Weights of a small transformer language model: MLP 832 SwiGLU.
Each number is 128 + 32 x the weight over its row's rms, rounded and kept within 0 to 255. Layers, rows and columns count from 0. The size above them is the row's rms in percent of the matrix's.

# layer 7 attention output (transposed), 320x320, rms 0.0582, rows 135-187, columns 64-127
size [103 107  91 102  91 101  96  97  99 102  95  96  99 105 103  92  92  98  99  99 105  99  86  95  95  98  93  99  93  94 101  89  94 105 101  98  95 104  95 100  90  96  97  98  91  96  96  92  87 100  97  91  94]
[[ 97 172  39 163 146 115 170 107 160 143 137 111  92 164 119  98 123  97 123  80 152 135 116 161 142 131 140 128  97  66 137 127 122 138  15 158 149 128 121 186 121 140  99 131 103  83 131 180 138 164 121 112 126 104 108 167  96 147 155 144 166 121  88 119]
 [157 157 106  72 119 139 157  51 156 155  89  36 143 140 107 178 119 144 157 108 109 195 140  77 127 157 111 113 134 149  70  96 182  95 180 149 147 138 104 142 171 120  98 182 106 107 132 128  60  93 175  99 148 112  68 121 115 120  76  66  97 111 120 155]
 [140 124 153 158 126 109 117 158 102 117 115 140 148 134 123 152 127 121 107 111 223 128 160 139 190 137 118  85  97 143 119 161 166 103  68 153 120 163  96  78  91 123 142  93 176 157  70 121 143  95 121  90  77 161 158 190 141 114  97  72 111 135 140 187]
 [134 143  99 125 127 141 142 133  89 128 125 132 138 118 179 159 128 141 162 102  84 153 164 151 148 152 149 104  99 136 104 136  92 141 137 132 151 142 109  98  69 170 133 114 143 149 131 156 113 121  85 158 123 183 122 138 123 165 155 104 154 124 203 137]
 [148 126 148 146 105  95  94 138  77 191 144 137 104 140 141 127  42 124 115 159 129 133 152 123  88 136 147 157 148 122  93 134 155 143 163 153 130 103 157 138 124  93 115  99 107 207 116 122 143  37 133 133 121 164 115 154 127 171  49 124 186 101 183 179]
 [145 143 153 134 119 111 117 118 124 212 129 121 105 121  91 254 172 134  94 147 132 138 129 113  91 147 156 126  38 155 118 123 107 128 118 107 139 130 133  98 118 137 126 177 106 168 154 121 122 138 197  82 128  93 123 172 153 100 124 145 147 142 133 109]
 [146  71 141 139 132 172 105 206 123 129  83 109  77  82 116 161 144 102 111  84 102 174 127 113 144  93 107 119  93 133 138 122 152 150  98 119  68 101 170 116  96 140 210 102 102  83 146 118  94 163 123 170 132 141 103 181 128  96 101 115 133  94 115 122]
 [134  74 140 127 158 167  97 130  90 108 118 159  93  90  92  73 119 146 154 103 132  61 158 159 148 194 161 141 134 143 165 125 101 119  94 103  79  70 118 153 130 108 146 111 117 119 106  95 116 143 114 186 153 146 135 147 126  55 172 150 174 128 140 123]
 [101 128 129 130  96 133 189 100 160 130 132 119  97 150  89 130 163 126 114 128  90 158 131 115 130 109 196 131 121 144  95  72 106 102 141 103  85 109 124 144 133 143 173 146 178  54 118 143 129 148 132 139 161 187 123 130 191 141 126 164 118 179 171 106]
 [116 166  35 170 170 121 134 117 208 136 177 120 144 127 174 133  97 124 123  94 117 111  80 100 134 104 120 133 174 137 116  92 143 150 104 167  98 122 113 146 102 107 148 144 138  90 132 109  97 173 148 107 173  98 107 123 156 103  92 113 138 122 119 132]
 [123 148 109 148  86 144  67 121  94 113  10  90 110 123 109  72 109 193 111 143 184  83 147 155 125 102 136 163 151  76  94 122 140 108 130 121  58 137  67 132 141 103 145  98 154 103 109 176 173 115  79 127 117 199 159 122 162 113 107  70 165 171 123  94]
 [102 146 226 122 128 139 152 103 159 169 136 133 103 132 189 167 149  97 139 159 130 100 127 163 108 146 154 149 106  65 148 139  98 123 175 148 150 142 210 124  82 124 128 135 156 129 153 146 169  85 141  88 139  71 113 152 134 131 163 125 100 127 142  93]
 [175 142 101  83 121 150 173  38 134 118 148 117 111 123 168  87 144 102 167 171 138 127 152 121  95 138 118 138 193 152  92 140  91 151  98 117 106 101  91 160 138 163 121  96 115  84 139  94  82 133 232 100 125 123 106  93  95 158  71  84 104 144 165 218]
 [124  77 145 137 172 228 154 151  77 118 104  88 121 149  68 120 108 120  84 134 114 116 117 162 140 119 146 130 111 135 139 179 140 142 106  93  83 125  67 138 142 146 122 100 123  96  99 147 131 115 130  91 147 121 143  94  90 178  69  97 131 148 158 153]
 [147 152 184 131 182  48 128 191 139 213 126 133 134 101 176 145 120 112  99  57 100 147 146 102 111 144 137 103 125 131 112 119  73 119 144 153 150 119 176 112 128 160 125 187 175 131 159 152 172  77 126  56 138 157  94  44 141 111 139 149  80 132 134 104]
 [115 117 145 160 119 121 131 146  99 135 139 132 156 162 157 104 147 135  76 152 122 178 102 205  71 108 119 188  60 136 118 105 160 107 123  97 129 127 116 163 164 126  47 173 130 168 110 118 122 115 102 155 167 154 157  79 106 109 171 145 118 189 203  70]
 [213  87 161 113 121 163 139 166 130 125 155  75 101 194  99 171  94 167  69  96 126 178  92  97 134  81 142 111 138 147 147 117  78 138 134 111 177 114 125 175 197  98 115 140 154 143 145 173 149 141 116 112 101 126 118  60  86 138 124 142 144  50 146 182]
 [149  89  85 101 162 141 172 111 134 161 128 147 166 124 168  91 211 174 112 171  89 177 129 183 167 148  97 181 113 108  99  78 128 191 112 143 131 173 115 120 144 149 104 118  92 126 142 173 119  96  95 179 150 104 195 145 191 127 175  97 142 112 142 124]
 [115 124 127 182 123 199 109  84 158 157 166 150 150 148 170 127 129 134 123 125 153 156 152  97 143 126 185 186 150 155 100 123 118  83 129 159 102 129  66 211 123 109 108 110 124 134  94  73 144 132  67 179 144  93 135 145  85 121 154 172 137 111 133 112]
 [110 137  74 134  98 116  93 149 144 174 149 113 109 120 147  84 131 147 129  89 140 153 198 178 110 195 168  90 129 164 125 109  92 102  91 167 131 179 142 133  64 146 126 136 143 118 143 133 143  86  77 154 191 141 104  96 146 209 132 123  81 111  90 104]
 [ 67 130 125 185 115 131 133 110 136 116 155 176 194 109 111 117  81  91 134 119 154 158 122 127  64 153 133  93 105 193 186 123 176  95 111 112  75 112 156  98 148  91  89 140 130 136 135 171 166 100 156  91 109 150 210 160  89 121 146 109  29 102  86 120]
 [ 96 153 141 154 148  98 124 125 114 139  82 131 121 104 134 185 108 127 123 182 101 156 112 126 139  99  89 146 108 149 111 152 153 139  51 127 112 101 141 122 113 139 151 120  82 129 177  95 156 132 119 125 167  81 144 209  90 100 156 141 147  84 113 149]
 [123 108 174  94 128 109 135 125 113 117 165  80 152 107 124 103 201 140  91 133 109 104  95 115 150 116 131 115 176  59 136  72  70 130  96 182 137 123  78 101 150  95 118 129 191 140 116 138 146 144 109 126 159 162 151 108 146 130 120 131 131 120 198 138]
 [124 134 118 148 133 157 132 144 158  46 103  98 124 208  77 100  82 127 108 108 223 107  81 115  73 154 157 187  96 171 173 155  99 160 176 102  86 155  80 128  72 150 160 133 153 144 133 133  86 116 101 159 119 138 135 178 100 130  32 110 164 156 192 143]
 [169 107  85 137 198 152 146  89  97 101 115 141 166 129 104 203 111  99 121  94  67 108 127 103  92 121  94 156 157  84 105 122 116 160 116 142 109  89 154 152 165  85 120 143  96 122 128 153 145 107 134  98 177 107 152 102 153 102  93  89 184  99 114 125]
 [187 151 117 136 108 155  99  62 149 122 119 108  75 118 132  97 159 149 149  93 108 135 126 105 108 158  88 170 127 104 130  80 134 126 195 167 181 112 104 187 192 121 118 124  93 153 124 144 149 112 152 170 153 104  99 163 160 139 135 162 138 217  98  74]
 [123 106 145 131  84 153 163 108  60  92  73 138  69 127 109  46 182 112 117 150 128  92 150 130  94 114 118 140 108 168 151 162 128 132 112 155 196 113 120 123 141 156 109 138 144 115 149 164 124 150 111  54  78 132  93 205 172 119 162 129 126 123 102  68]
 [165 144  66 168 171 172 118 101 127  98  86 150 148 128 103 129 106 167 115 142 118 154  93 186 120 145 117  79 191 124  86 160 145 152 150 143 153  92  86 163  84 130 111 151 100  45 110 174  90  96 137 129 123 106 115 133 101 176  93 104 113 184  88 136]
 [106  94 118  85 150 108 143  99 137  73 131 132 132  96 119  97  48 175 143 117 169 121 130 139  85 161 134 143 109 152 147 149 154  76  92 158 117 129 163 126 133 157 162 116 131 111 172 179  94 147 117 107  72  77 124 153 136  88 127 136 111  86 138 114]
 [135 118 123  96  95 104 149 124 151  75 151 181 147 118 142 150 108 116 136 144 146 123 105 132  63  71 180 173  88 160 156  94 173 130  82  83  97 179 114 104  69 147 141 118 121 100 126 115 131 147 133  97 135 155 143 163 157 133 156 155 130 154 121 107]
 [126 153 169 130 102 116  97 141 149 119 135 172 172 141 153 134 114 131 138  92 130 167  67  80 119 160  94 162  86 127 117 174 113 110 111 147 109  74 124 140  93 200 202 149 104 110 142  68 150  75 104  95  98 115 107 116 124  85  96  64  83 118 133  81]
 [161 167 131 160 112  64 128  52 197 122  83  84 103 137 127 105 121 130 155 154 165 142 137 163 134 156 123 103  83 218 102 129 148 132 106 127 125 110 117 133 150 158 116 144 126 136 135 158 166 131 185 132 175 131 186 167 160 114 116 132 123 111 116 117]
 [135  84 116  68 150 124  83  81 133 114 118  97 156 151 151 100 137 131 146 144 148 114 131 162  99 161 166 129 117 106  56 105 119 117  97 163 154 154 127 156 121  93 165 167 116 115 105  88 118  86 116  96 121  83 141  79  70 124 198 119  91 152 130 111]
 [168 158  97 167  68 127 124  85 108  94 139  62 112 117 140 162 149 126 143 152 120 175 123 103  94 110  97 125 202 109 146 107 115 113 101 135 153 180 146 143 128  80 152  92 106 189  55  75 116  86 124 155 107 120 138 121  86 131 147 160 124 134 158 147]
 [218  82 124 161 176 115  95  77 156 153 141 131  95  96 218 125 124 121 152 148 136 158 125 143 136 154  70 108 145  50 106 125 113  63 127  99  99 170 169 123 119 147 166 137 147 136 139  97 188  81  97  87  94 179 138 128 108  98 192 163  74 112 118 165]
 [141  96 108 127 128 161 151 122 116 106 176 134 106  70 104 109 101  71  96 105  87  99 147 137 125 151 114 119 126 109 154 101  74  90  93  99  83 136 121 163 132 135 146 140 148  91 169 154 176 106 157 111 134 151 109  89 139 153  32  89 128 147 154  96]
 [171 125 174 129 160 101 163 103 116  75  46 118 116 123 148 149 113 159 139 152  97 126 142 170  79 136 141  94 113 160 180 155 151 134 142  65 138 138 150 162  94 124 155  86  78  92 167  99 145 154 124 125 112 144  96 142 127 169 168 150 140 144  71 129]
 [151 139  84 121 181  52  85 164 114 146 204 114 144 157 116 112 137  75 134 113 178 139 103 178  88 120 105 105 166 157 131 180 142 103 191 134  98 131  91  56 157 149 131 141 116 105 109 131 114 125 121 132  78  88  88  94 151 127 158 132 124 128 104 153]
 [119 113  85 173 144 107  86 134 157 113 100 105 139 150 116 160 157 122  92  82 103 124 155 161  93 124 118 117 132 100 188 130 103 120 154 109 178 169 195 173 170 118 129 175 143  58 165 157  94 139 113 117  86 195 164 142 137 134 162 134 101 104 115  83]
 [148  60 130 154 143 143 105  55 155 138  63 121 115 182  92  59 157  96 113 154 136  63 182 125  90 160 123 138 158 133 135  64 129 157 164  95  88 124 132 196 160 135 127 155 129 168 129 152  81 171 137 119 160 164 183 127 128 155 143 106 144 126 128 120]
 [118 200 151 126 128 124 165 181 161 156 102 112  58 119 123 140 140 106 105 146 151 138 119 189 116 115 140 101  50 108 124  63 150 116 165  52 159 122 177 166 214 143 169 140 132 154 120 141  78 111 134  80 161 139 176 145 199 109 138 141 106 197  90  97]
 [124 122 180  98 117 101 124 151 135 128 163 128 164 159 111 234 130 134 102 147 175 148 180  92 136 212 112 120 101 140 110 173 116 124 122 154 130 172 129 146  87 215 117 143 115 139 115 102  93  74 179 115 158  75 170 131 150 102 146 121  94 127 109 123]
 [131  97  96 128 134 119  96 176 152 123 110 138 112 133 115 135 119 134 107 186 160 151 117 169 151 204 130  65 130 134  96 105 233 134 156 120 128 157 107 109 142 127  82 149 140 202 149 137 178 189 131 162 128 190 174  99  83 141 161  90 127 122  90 112]
 [150 167  94 110 115 137 109  75 109 146 104 142  53 136 134 120 157 161 144 146 166 143 169 146 111 169  86 137 136  66  84  79 150 131 146 150  90 112 118 135 115 120 135  99 138 204 150 133 120  71 112 122 126 146  61 158 168 126 192  88  95 102 112 150]
 [134  93  87  61 125 146 137  86 181 113 132  22 184 154 104  83 107 170 144 207 144  53  66 166 100  63  99 137 119 117 131  77 159 146  94 120 136 117 112 123 178 153 143  89 126 121 182 111 134 140 103 123 124  52 153 130 149 139 116 150 139 148 130 120]
 [135  99 137 103 189 102 158 131 165  45 181 137 120 141 156 129 124 139 102 117 110  85  80 108 126 132  91 124 114 107 116  93 137 193 161 124 115  87 140 121 102 132 156  98 115 101 136  94 109 153 143 122  83  80  96 167 194 153 107 112 143 171 116 126]
 [113 137 105 115 159 137 132 206  97 187 165 147 155 140 140 151 142 111 151 100 123 104 131 127  69  66 146 100 103 107  99 172 162 164 166 165 140  94 157 142 160 127 170 119 156  67 130 132  65 177 159 142  94 195 138  97 218  96 106 190 135 146 188 168]
 [177 140 151 118 140 113 134 140  98 173 132 155 122  92 147 103 124 221 161  97 176  99  81 131 116 147 101 142  70  86 142 119 128 103 140 103 169 156 133 175 140 133 159  98 220 180 114 135 184  77 160 196 110 157 167  94 159 153 114 132 130 110 115 129]
 [137 120 176 142 119 179 142  78 124  65 167 106 149 166 171 152 114 114 120 164  89 184 123 144 120  74 146 105 129 114  83  79 148  97  87  81 102 103 117 168 126  94 163 110 124 136 172  75 104 163 119  73 133  93  89  81  96 123 123 143  68 141 118 182]
 [137 105 182 105 161 169 154 128  90 142  87  61 158 186 139 117 158 144  94  83 111 132  46 152 132 177 125 117 114  46  90  95  78  64 126 113  70 105 135 122 178 145 101 123 102 106 150 132 126 137  63  76 108 147 138 136 152  74 108 112 135 170  57  87]
 [138 159  86 161 142 130 128  92 158 131 131 159 195 123  71 163 103 127 202 146 127 104 119 121 127 167  78 103 110 142 114 138 107  75 133  96  77 137  98 150  68  94 154  96 149 146 134 142 180 142 104  92 110 129 103  83 125 127 110  64 162 163 172 160]
 [125  98 159  96 140 100 103 110 123 166  85 141 187 118 161 120 145 143 113 131 126 157 110  87  75  90 116  91 143  80 162 166 121  86 112 135 181 130 144  89 136 124 135 154 156 156 145 118 157 124  72 133 149 138 170 168 104 110 137 106 186 131 168  77]
 [ 85 130 196 117 154 104 116 151 176 141 101 181 103 108  64 184 189 135 112 151 100 175 126 160 117 188 110  75 138 214 120 137 146  90 168 153 138 202 152 123 118 142 118 117 130 125 107  96 168  71 157 114 158  95 129 171 119 122 204  78 125 151  91  82]]
# layer 7 attention value, 320x320, rms 0.0632, rows 136-187, columns 64-127
size [112  95 102  95 101  98 101 102 106  98  97 100 105 103  89  91  99  97  99 106 102  92  95  95  99  92 102  91  92 101  94  97 103  96 101  97 102  95 102  92  96  99  98  91  99 100  90  91 102  97  94  94]
[[173 155 143 114  68 125 186 106 175 140  84 146 185 142  67 135 145 137  85  98 141 156 125 122 111  81 109  92  40  76 166 151 128 130 124  66 162 129 122 155 159 165 130 117 163 120 168 112 167  87  61 114 149  73 127 153 181 130 105 138 137 111 154 123]
 [136 102  95  76 104  73  94 107 164 100 127 145  54  69 149 143  98  93 134 100 210 120 130 176  75 157 148 120 123 145  73 129 137 118 124 117 152  73 145 105 163 135 176  74 158 117 113 149 127  63 155 171 146 115  75  99 155  67 100 147 100 139 171 164]
 [127 132 129  99 133 127 117 161 155 138  94 125  91  83  52 124 151 163 165 108 126 158 153 154 172 143 122 115 120 113 171 116 154 187 142 134 163 161 121 148 163 156 153 115 135 108 129 136 157 131  91 195 100 127 144 123  93 145 110 103  66 103 116 113]
 [115 157 150 124  82 141 124  94 137  83  55 158 137  84 144 190 130  88 159 109 166 112 173 149 151 152 130  89 164 138 153 153 121 114 152 137  55  85 174 118 137 101 152 134 176 112 112 138 116 114 121 174 159 156  78 141 173 123 129 159  68 142  63 167]
 [ 85 107 176 137 178 110 142  93 127 141 105 162 194  62  97 112 115 131 132 115 115 151 127 117 163 140 105 187 122 124 105  92 134 137  85 108 140 139  64 186 107 152 145 122  81 165 120 144  96 173 188 197 124  97 100 194  37 129 151 168  64  99 174 118]
 [100 163 152 146 126 124 103 140 149 168 182 133 137 167 131 105  82 158 108 143 127 152 116 148 105 105 155  51 160 168 112 150 114 164  72 159 146 149 100 198 129 114 175 143 148 164 147 101 127  82 108 126 104 115 128 121 160  59  96 152  69 119 192 106]
 [141 133  86 166 138 196  91 115  86 163 112 165  60 142 113 148 143 139  92 130  74  95 144 129 101  84 154 113 113 121  55 103 115 142 112 187 114  91 110  51 108 119 138 157 136  97 190 161 102 175 179  91  99 150 124 109 102 125 120 121 115 123  75  98]
 [ 91 154 126 146 163  98 129 164 122 145 179 129 178 148 109 102 112 126 163 112 144 110 131 127  44 155  86 103 148 129 114 119 222 129 137 187 153 121 114  88 129  75 154 123 142 137 121 116  83 164 153 121 111  75 143  91 147 148 135 158 172 101 153 105]
 [114 140  76 111 124 128 143 117 106  66 108 119 196 149 112 133 231 189 114 104 158 103 118 163 104 127 199 128 108  82 134  89 113 149 118  97 126 155  91 144  83  62  86 109 145 125 119 127 140 128  66  63 134 106 107 106 110 114 137 119 131 131 118  78]
 [146 167 140 158 200 131  87 153  95  42 181 127  99 126 145 191  94  66 173 143  69 111 131 107  64 132 119  91 149 152 142  81  99 193 167 149 152 100 100 125 142 143 127 150 183 129 134 132 107 118  93 156 134 150 123 153 120 165 190  94 156 143 127 100]
 [127 133 139 125  98  93 165 165  91 113 108 151 133 116  44 116  62 105  75 122 127 149  89 152 114 107 116 134 116 165 120 148 171 123 142  46 120 144 137 142 149 113 163 223 129 170 118 131 104 120 124 166 142 149 169 146 175 153 158 143 126 142 126 100]
 [136  58 103 171 124 103 130 151 109 150 102 161 126 166 194 123 170 131 150 155 132 186 166 109 126 120 131 152 112  90 145 155 106 127 141 186 124 113 187 135 107 180 109  87 109 131 139 144 143  62 132  91 137  66 122 132 132 188 157 114 162 130 131   7]
 [ 93 111 124 122 149 107  94 189 162 132 146 123 128 124 130 156 110 101 138  56 124 116 186 105 110 178 154 160 151 115  92 128 129 111 120 164 116  72 104 150 135 140 140 152 121 115 125 101 143 161 100 132  94 126  68 128 177 124 135 137 101 162 109 111]
 [ 88 121 152 176 104 132 118  97 102  81 148 106 166 117 100  98  75 185 197 131 145 137 159 156  57 138 167 133 124 163 161 103 141 153 126  83  95 142 152 136 110 130 139 143 116 151 103  80  87 186 114 114 144 136 145 206  98  74 140 142 153 120 118 166]
 [188 151 150 108 114 125  99 162 116 142 118 129 109 128  72 127 153 103 185 135 121 138 134  72 132 130  99 159 118 141 126 148 121 211 166  88 136 163 118 107 100 240  95 134 156 172 118 101 131 126 131 143 103  79 141 122 108 113 153 131 160  93 134 112]
 [143 114 172 179 118 101 148  65 108  96  99 136 151 112 156 124  92 116 209 128  46 127  96 101 155 123  96 145 163 151 146 175 208 148 148 114 136 170 152 148 121 131 124  65  79 124 158 107 157 112 168 128  90  91 169  93  82 106  99  90 154 129  78 128]
 [120 114 120 101 106 123 105 154 140 107 133 140 131 125 109 133 157 114 116  82  66 166 154  90 130 119 194 129 122 141  95 120  96 129 102  55 168  87 111 140 127 234 117 141 129 172  81 102 129 205 101 118 136 120  77  95 127 183 144 134 180 120 184 139]
 [132 115  79 127 151 114  83  76 132  96 121 121  67  31 127 146 209 157 145 177  87 124 131 155 170  61 141 139 154 135 165 120 185 153 116 122 140 108 128 128  95  88  88 168 108 121 152 141 138 140 126  87 147  91 160  71 159 173 151  91  89 113 133 121]
 [118 102 110 153 131 123 103  70  80 158  89 120  85 147  86 176 123  97 100 111 173 133  93 109  78  53 123 160 148 134 111 133  84 115 138 134  96 149 176 108 162 151 129 100  86 169  90 119  96 172 102 107 143 163 154 146 119 121 118 109 184  84 154 126]
 [116  55  82  59 107 109 128 157 159  67 138 150  93 142 128 155 136 120 146 113 126  91  91 144 116 102 164 188  98 137  88 105  50 160 142 188 123 112 118  82  79 179 118 113 143 119 107  86 131 112 164 134 129 126 111  52 149 117 127 153 153 167 163 108]
 [161 132 111 143 147 105 148 100 137  94 137  86  96 155 148  99  97 127  92 170 140  76 103 158  90 126 121  96 143 108  77 104 132 111 130 100 102 107 145  84  78 130 116 164 127 190 122 115  79 164 171 103 136  67  63  84 139 192 170 126  44 161 106  79]
 [ 65 165  76 181 134 163 168 118 140 119  68 183 147 120 107 165 147 138 111  92  30 130 153 127 109 146 169  68 110 161 112 104  96 130 122 120  91 141  80  71  95 186 138 102 103 164 105 155 113 143 212  91 125 124 123 117 141 112  92  92 153 147 112 123]
 [163 105  56 193  82 134  96  94 130 123 161 101 149 149 134 144 128  88  93  85  96 163 119 118 132 138 145 131 124 160 105 154 153 117 122 225 124 134  66 158 128  90 138 129 146 114 152 180 161 125 125  95 132 185  52  80 164 104 121 132 134 164 159  96]
 [115  43 113 130 115 114  89 138 119 126  48 168  97 190 181 116 118 102 163 140  79 120 173 151 127 115 108 126 187 108  68 131 143 126 122  95  87 148 157 140 125 200 112 142 168 148 140  85 128 121 111 176 139  85  72  88 142 147  94 117 138 174 138 159]
 [ 75  88 121 185 172 117 128 119  98 171 128 136 153 129  69 144 144 120 101 156 169 168  62 146 139 156 134 127 101 118 173  92 111 151  70  50 146 143 154  95 125 119  94 178 144 117 111 102 153 196 106 103 175 180 152  96  76 117 128  82 136 148 118 117]
 [117  90  85 164  86 119 124 208 179 156 136 119 115 160 101 173 119 137  83  89 120 140  99 130 164 118 139  96 139 119 145  95 128 106 128  78 104 182  93  92 107 137 136 122 112 123 127 160 108 138 123 135 156 155 178 179 120 143 130 140  83 129 140 120]
 [ 82 189  97  64 188 155 123 169 124  95 126  97 143  99 119 105 114 101 172  98 149  99 164  58 125 111  82 139  63  79 126 110 163 110  99 105 164 144 104 164 154 159 121 148 244 138 173 139 134 161 115 112 110 127 141 113 142 116 140 119 152 147 126  95]
 [166 160 115 132 141 132 135 154  37 145  94 172  47 189 129 115 153  95 139 122 103  81 157 155 134 130 187 110 195 121  97 109 158 128 166 138 125 110 154 127  86  75  96 156  90 200 183  72 121 107 105 140 135 159 151 104 167 126 166 110 144 143  95  99]
 [141 120  73 148 130  93 132 103 194 160 115 156 111 102 175 124 186 194 117 113 127 130 117  88 127  79 149  87 158 188 149 132 113 106  97 138 144 129 121 120  85 109 148 174 171  90 117 151 130 146 116 138  85 135  37 133  97  65 151 130 149 112 111 126]
 [130 106 120 158 142 122 165 127 155 136 129 163 105 114 120 105 108 153 136 166 154 136  77  92 108 184  85  87 113  90  58 129 124 111 100 162 131  95 131 102 131 171 131  81 102 182 112 167  59 113 147 192  99 127 142 159 100 154 125 154 115 139 133  77]
 [147 142  98  98 175 103 102 126 112 153 183 139 104 110 127 108 130 119 118 135 148  57 120 125 132  91  59 107  78 108 191 116 148 134 128 120 125 116 131 110 170 144 135 137 160 139 135 163  48 108 160 138  91 208 105 124 117 104 204 145 101 138 116 161]
 [117 127  97 173 107 149  92 112 115  78 104 126 148 188  86 136  94 133 113 126 141  68 203 121 136 135 103 100 155  73 182 114 135 135 136 118  93 112 132 116 144  90 151 147  97 125 140  91 135 120  98 148 136 158 152 142 170 143 106  73 199 126 148 155]
 [ 81 160 138 129 137  97 111 193 217 159 107 100 139 149 182  89 183 115  65 131 112 113 183  92 155 130 150 134 107  95 104 147 147 132 126 151 110 169 185  62 136  98 164 144 114 124 122 156 128 134 135 117 138  96 107 179 227 102 122 131 106  23 120 146]
 [ 95 185 108 132 149  79  94 150 134 137  89 147 141  72 105 143 138 130  90 136 180 164 154 156 153 116 191 113 148  30 130 104 136 138 137 138 163 147 115 131  94  78 113 135  89 146 131 145 133 110 132 153 128  82 180 187 107 128 139 131 168 109 105 159]
 [162 198 134 142  84 166 110 170 134  73 163 107 119  95 197 123  81 138 188 112 155 121  87  17  99 146 134 119 102 113 101 180 127 143 138 102 188  99 115 124 182 101 140  99 138  93 167 135 144 119 156 144  94 137 108 147 157 118 184 131 152 166 156  71]
 [112  94 105  92 157 133  90 186 187 177 166  86  78 102 167 172  93 115 130 122 179  95 117 110 127 116  99 106  94  73  83 133 114  98  91 121 132 105 211 154 118  98 199 136  99 127 165 139 153 162 150 109 142 198 140 151 154  98  88  96 148 153 131  67]
 [162 139  96 162 115 165 158 153 139 130 118 105 173 129  94 121 189 164 174  79 129 159 209  88 172 122 150 166 156 102 175  99 153 101 106 127 167  98 193 218 100 106 129 186 120 190  74 140 130 142  98  83 137 132 152 186 116 146 128  99 160 137  89 128]
 [ 97 120 128 180 119 117 113 157 113 144 106  99 120 138 136 151 143 151 137  86 150  92 103  90 150 129 169 103 147 158 105 142 132 122  91  62 105 135 130  93  98 106 171 118 134 132 116 116 144 183 120 124 182 112 194  55  63  91  86  91 107 104 146 105]
 [143 135 149 135 124 157  93 138 142 130 117  68 170 140  91  71  82  82 115 163 113 120 158 120 166 107  99 147 137  99 131 193 104 123 135  90 132 120 149 106 113 100 131 156 159 122 100 118 126 115 122 170 167 113  94  93 124 119 136 111 126 150  99  89]
 [164 128 170  61  75 125  66 145 157 121 111 117 155 130 129 143 139 130 166 144  82 113 111 108 137 159 142 107 147 178 138 127 109 133 127 175 117 154 112 147  97 101 170  74 181 121  99  99  98 129  93 187 147 135 156 138  21 154  80 139 152  96 116 146]
 [ 92  85 108  97 139 121 162  63 151 111  54  77 173 130 100 116 157 192 119 139 152 125 142 151  78 154  99 167 106  53 125 142 119 143 120 164  73 135 158 133 154  77 134  92 145 115  92  64  74 161 157 147 140 130  71 154  71 149 108 132 132 115 123 117]
 [158 144 149 105 119 105 155 108 111  86 116 118 166 125 135 110  91  46 181  90 148  41 142 125 100 144 147 161 113 170 142 115  98 137 163 107 123 126 145 105 130 133 138 142 214 165  50 184 128 171  64 178 139 145 132 118 100 135 126 114 151 172 118 140]
 [137  74 131 148 125  70  92 112 105 122 139 110 113 121  86 162 168 116  94  95 112 180 191 119 149 158 139 124 124 123 108 123 118 146 132 126 182 152 126 122  93 121 128 140 166 104 123 103 138 135 157 164 128 111 139 126 171 150 141 162 133  79 151 129]
 [128  97 103 175  50 122 104 186 152 145 104 135 112 139 180 175 120 130 101 125  75 196 187 111 170 101 201 138 141 115 124 132  96 131 115 120 145 172  97  87 180 139 122 158 107 162 151 118 117  89 136 106 130 156  49 124 122 145 106  88 140 114 161 140]
 [138  94 141 102 122 154 137 143 142 154 102 143 146  98 132  96 146 197 158 155 158 155 103 120 126 142 135 153 182 125  95 115 104 153  81 111 100  68 115 118 103 113  41 167  61 130 123 143 164  87 129  98 140 167  62 161 102  67 152 151 150 122 124 156]
 [120 188 130 179  66 160 132  81 155 130  77 137 211 126 106 138 122 152 141  91 156 122 138  47  80 185 138 125 164 160 118 117 141 147 138 105 118  72 138 132 116  88 166 169 116 129 146  98 201  93 128 106 120 148  94 146  79 123 127 127 156  93  94 164]
 [ 85 173 111  93 153 128  87 110 155 152 204 118  86 140 128 206 124  73  89 138  99 112 130 126 121 138 165 133 139 118 126 152 137 138 169 104  72  72 122  33 149 134 215 118  86 143 108  85  55  97 159 122 113 125 149 133  48  62 121 137 176 126 154 177]
 [118 108 125 116  87 143 153 206 154 134 124 162 123 139 133 101 119 172 223 128 113  59  77 111 141  85 121 144 156  84 113 133 130 153 100 125  73 120  60 189 138 170 118 114 157  95 138 135 108 103 121 129  69 100 108  87 141 204 132 162 106 160 107 102]
 [135  92 168 113  61 100 139 110 115  80 142 199 166 110 101 177 139 116 197 188 173 119 169  92 180 119 123 102 139 166 107 141 165 134 116 165  91 163 117 146 185 146  93 128 101 113  85 133 159 128 171 144 105 124 179 230 114 166 141 133 144 125 142  98]
 [146 186 126 115 124 150  74 147 111 104 107  79 147  81 140 156 139  68 134 152 183 185 159 176 102 140  65 135 101 100 166  62 101 141 147 127 187 109 124 172 172 106 114 186 142 124 145 240 132 141  86 153 141  75 151 115 111 117 107 143  54 146 155 176]
 [119 121  80 128 140  90 121 125  90 122 171  94  99 181 171 136 155 146  82  80  94 116  93 192 146 128 119 175 109 175 138 157 142 113 134 134  66  80 124  46 129 193 135 123 112  95 100  93 114 141 167 194  71 139 133 146 110 111 161 182 117 171  97 156]
 [ 88 145 208  83 111 107 126 122 150  91 130  80  73 145 147  89 142 125 101  71 225 154  73 159 158 151  92 103  81  80 163 136  58 120 117  95  84 145 119 144 131 169 179 138 108 118 173 202 164 191 124 133 153 192 243 125 111 131  76 137 127 124 145 136]]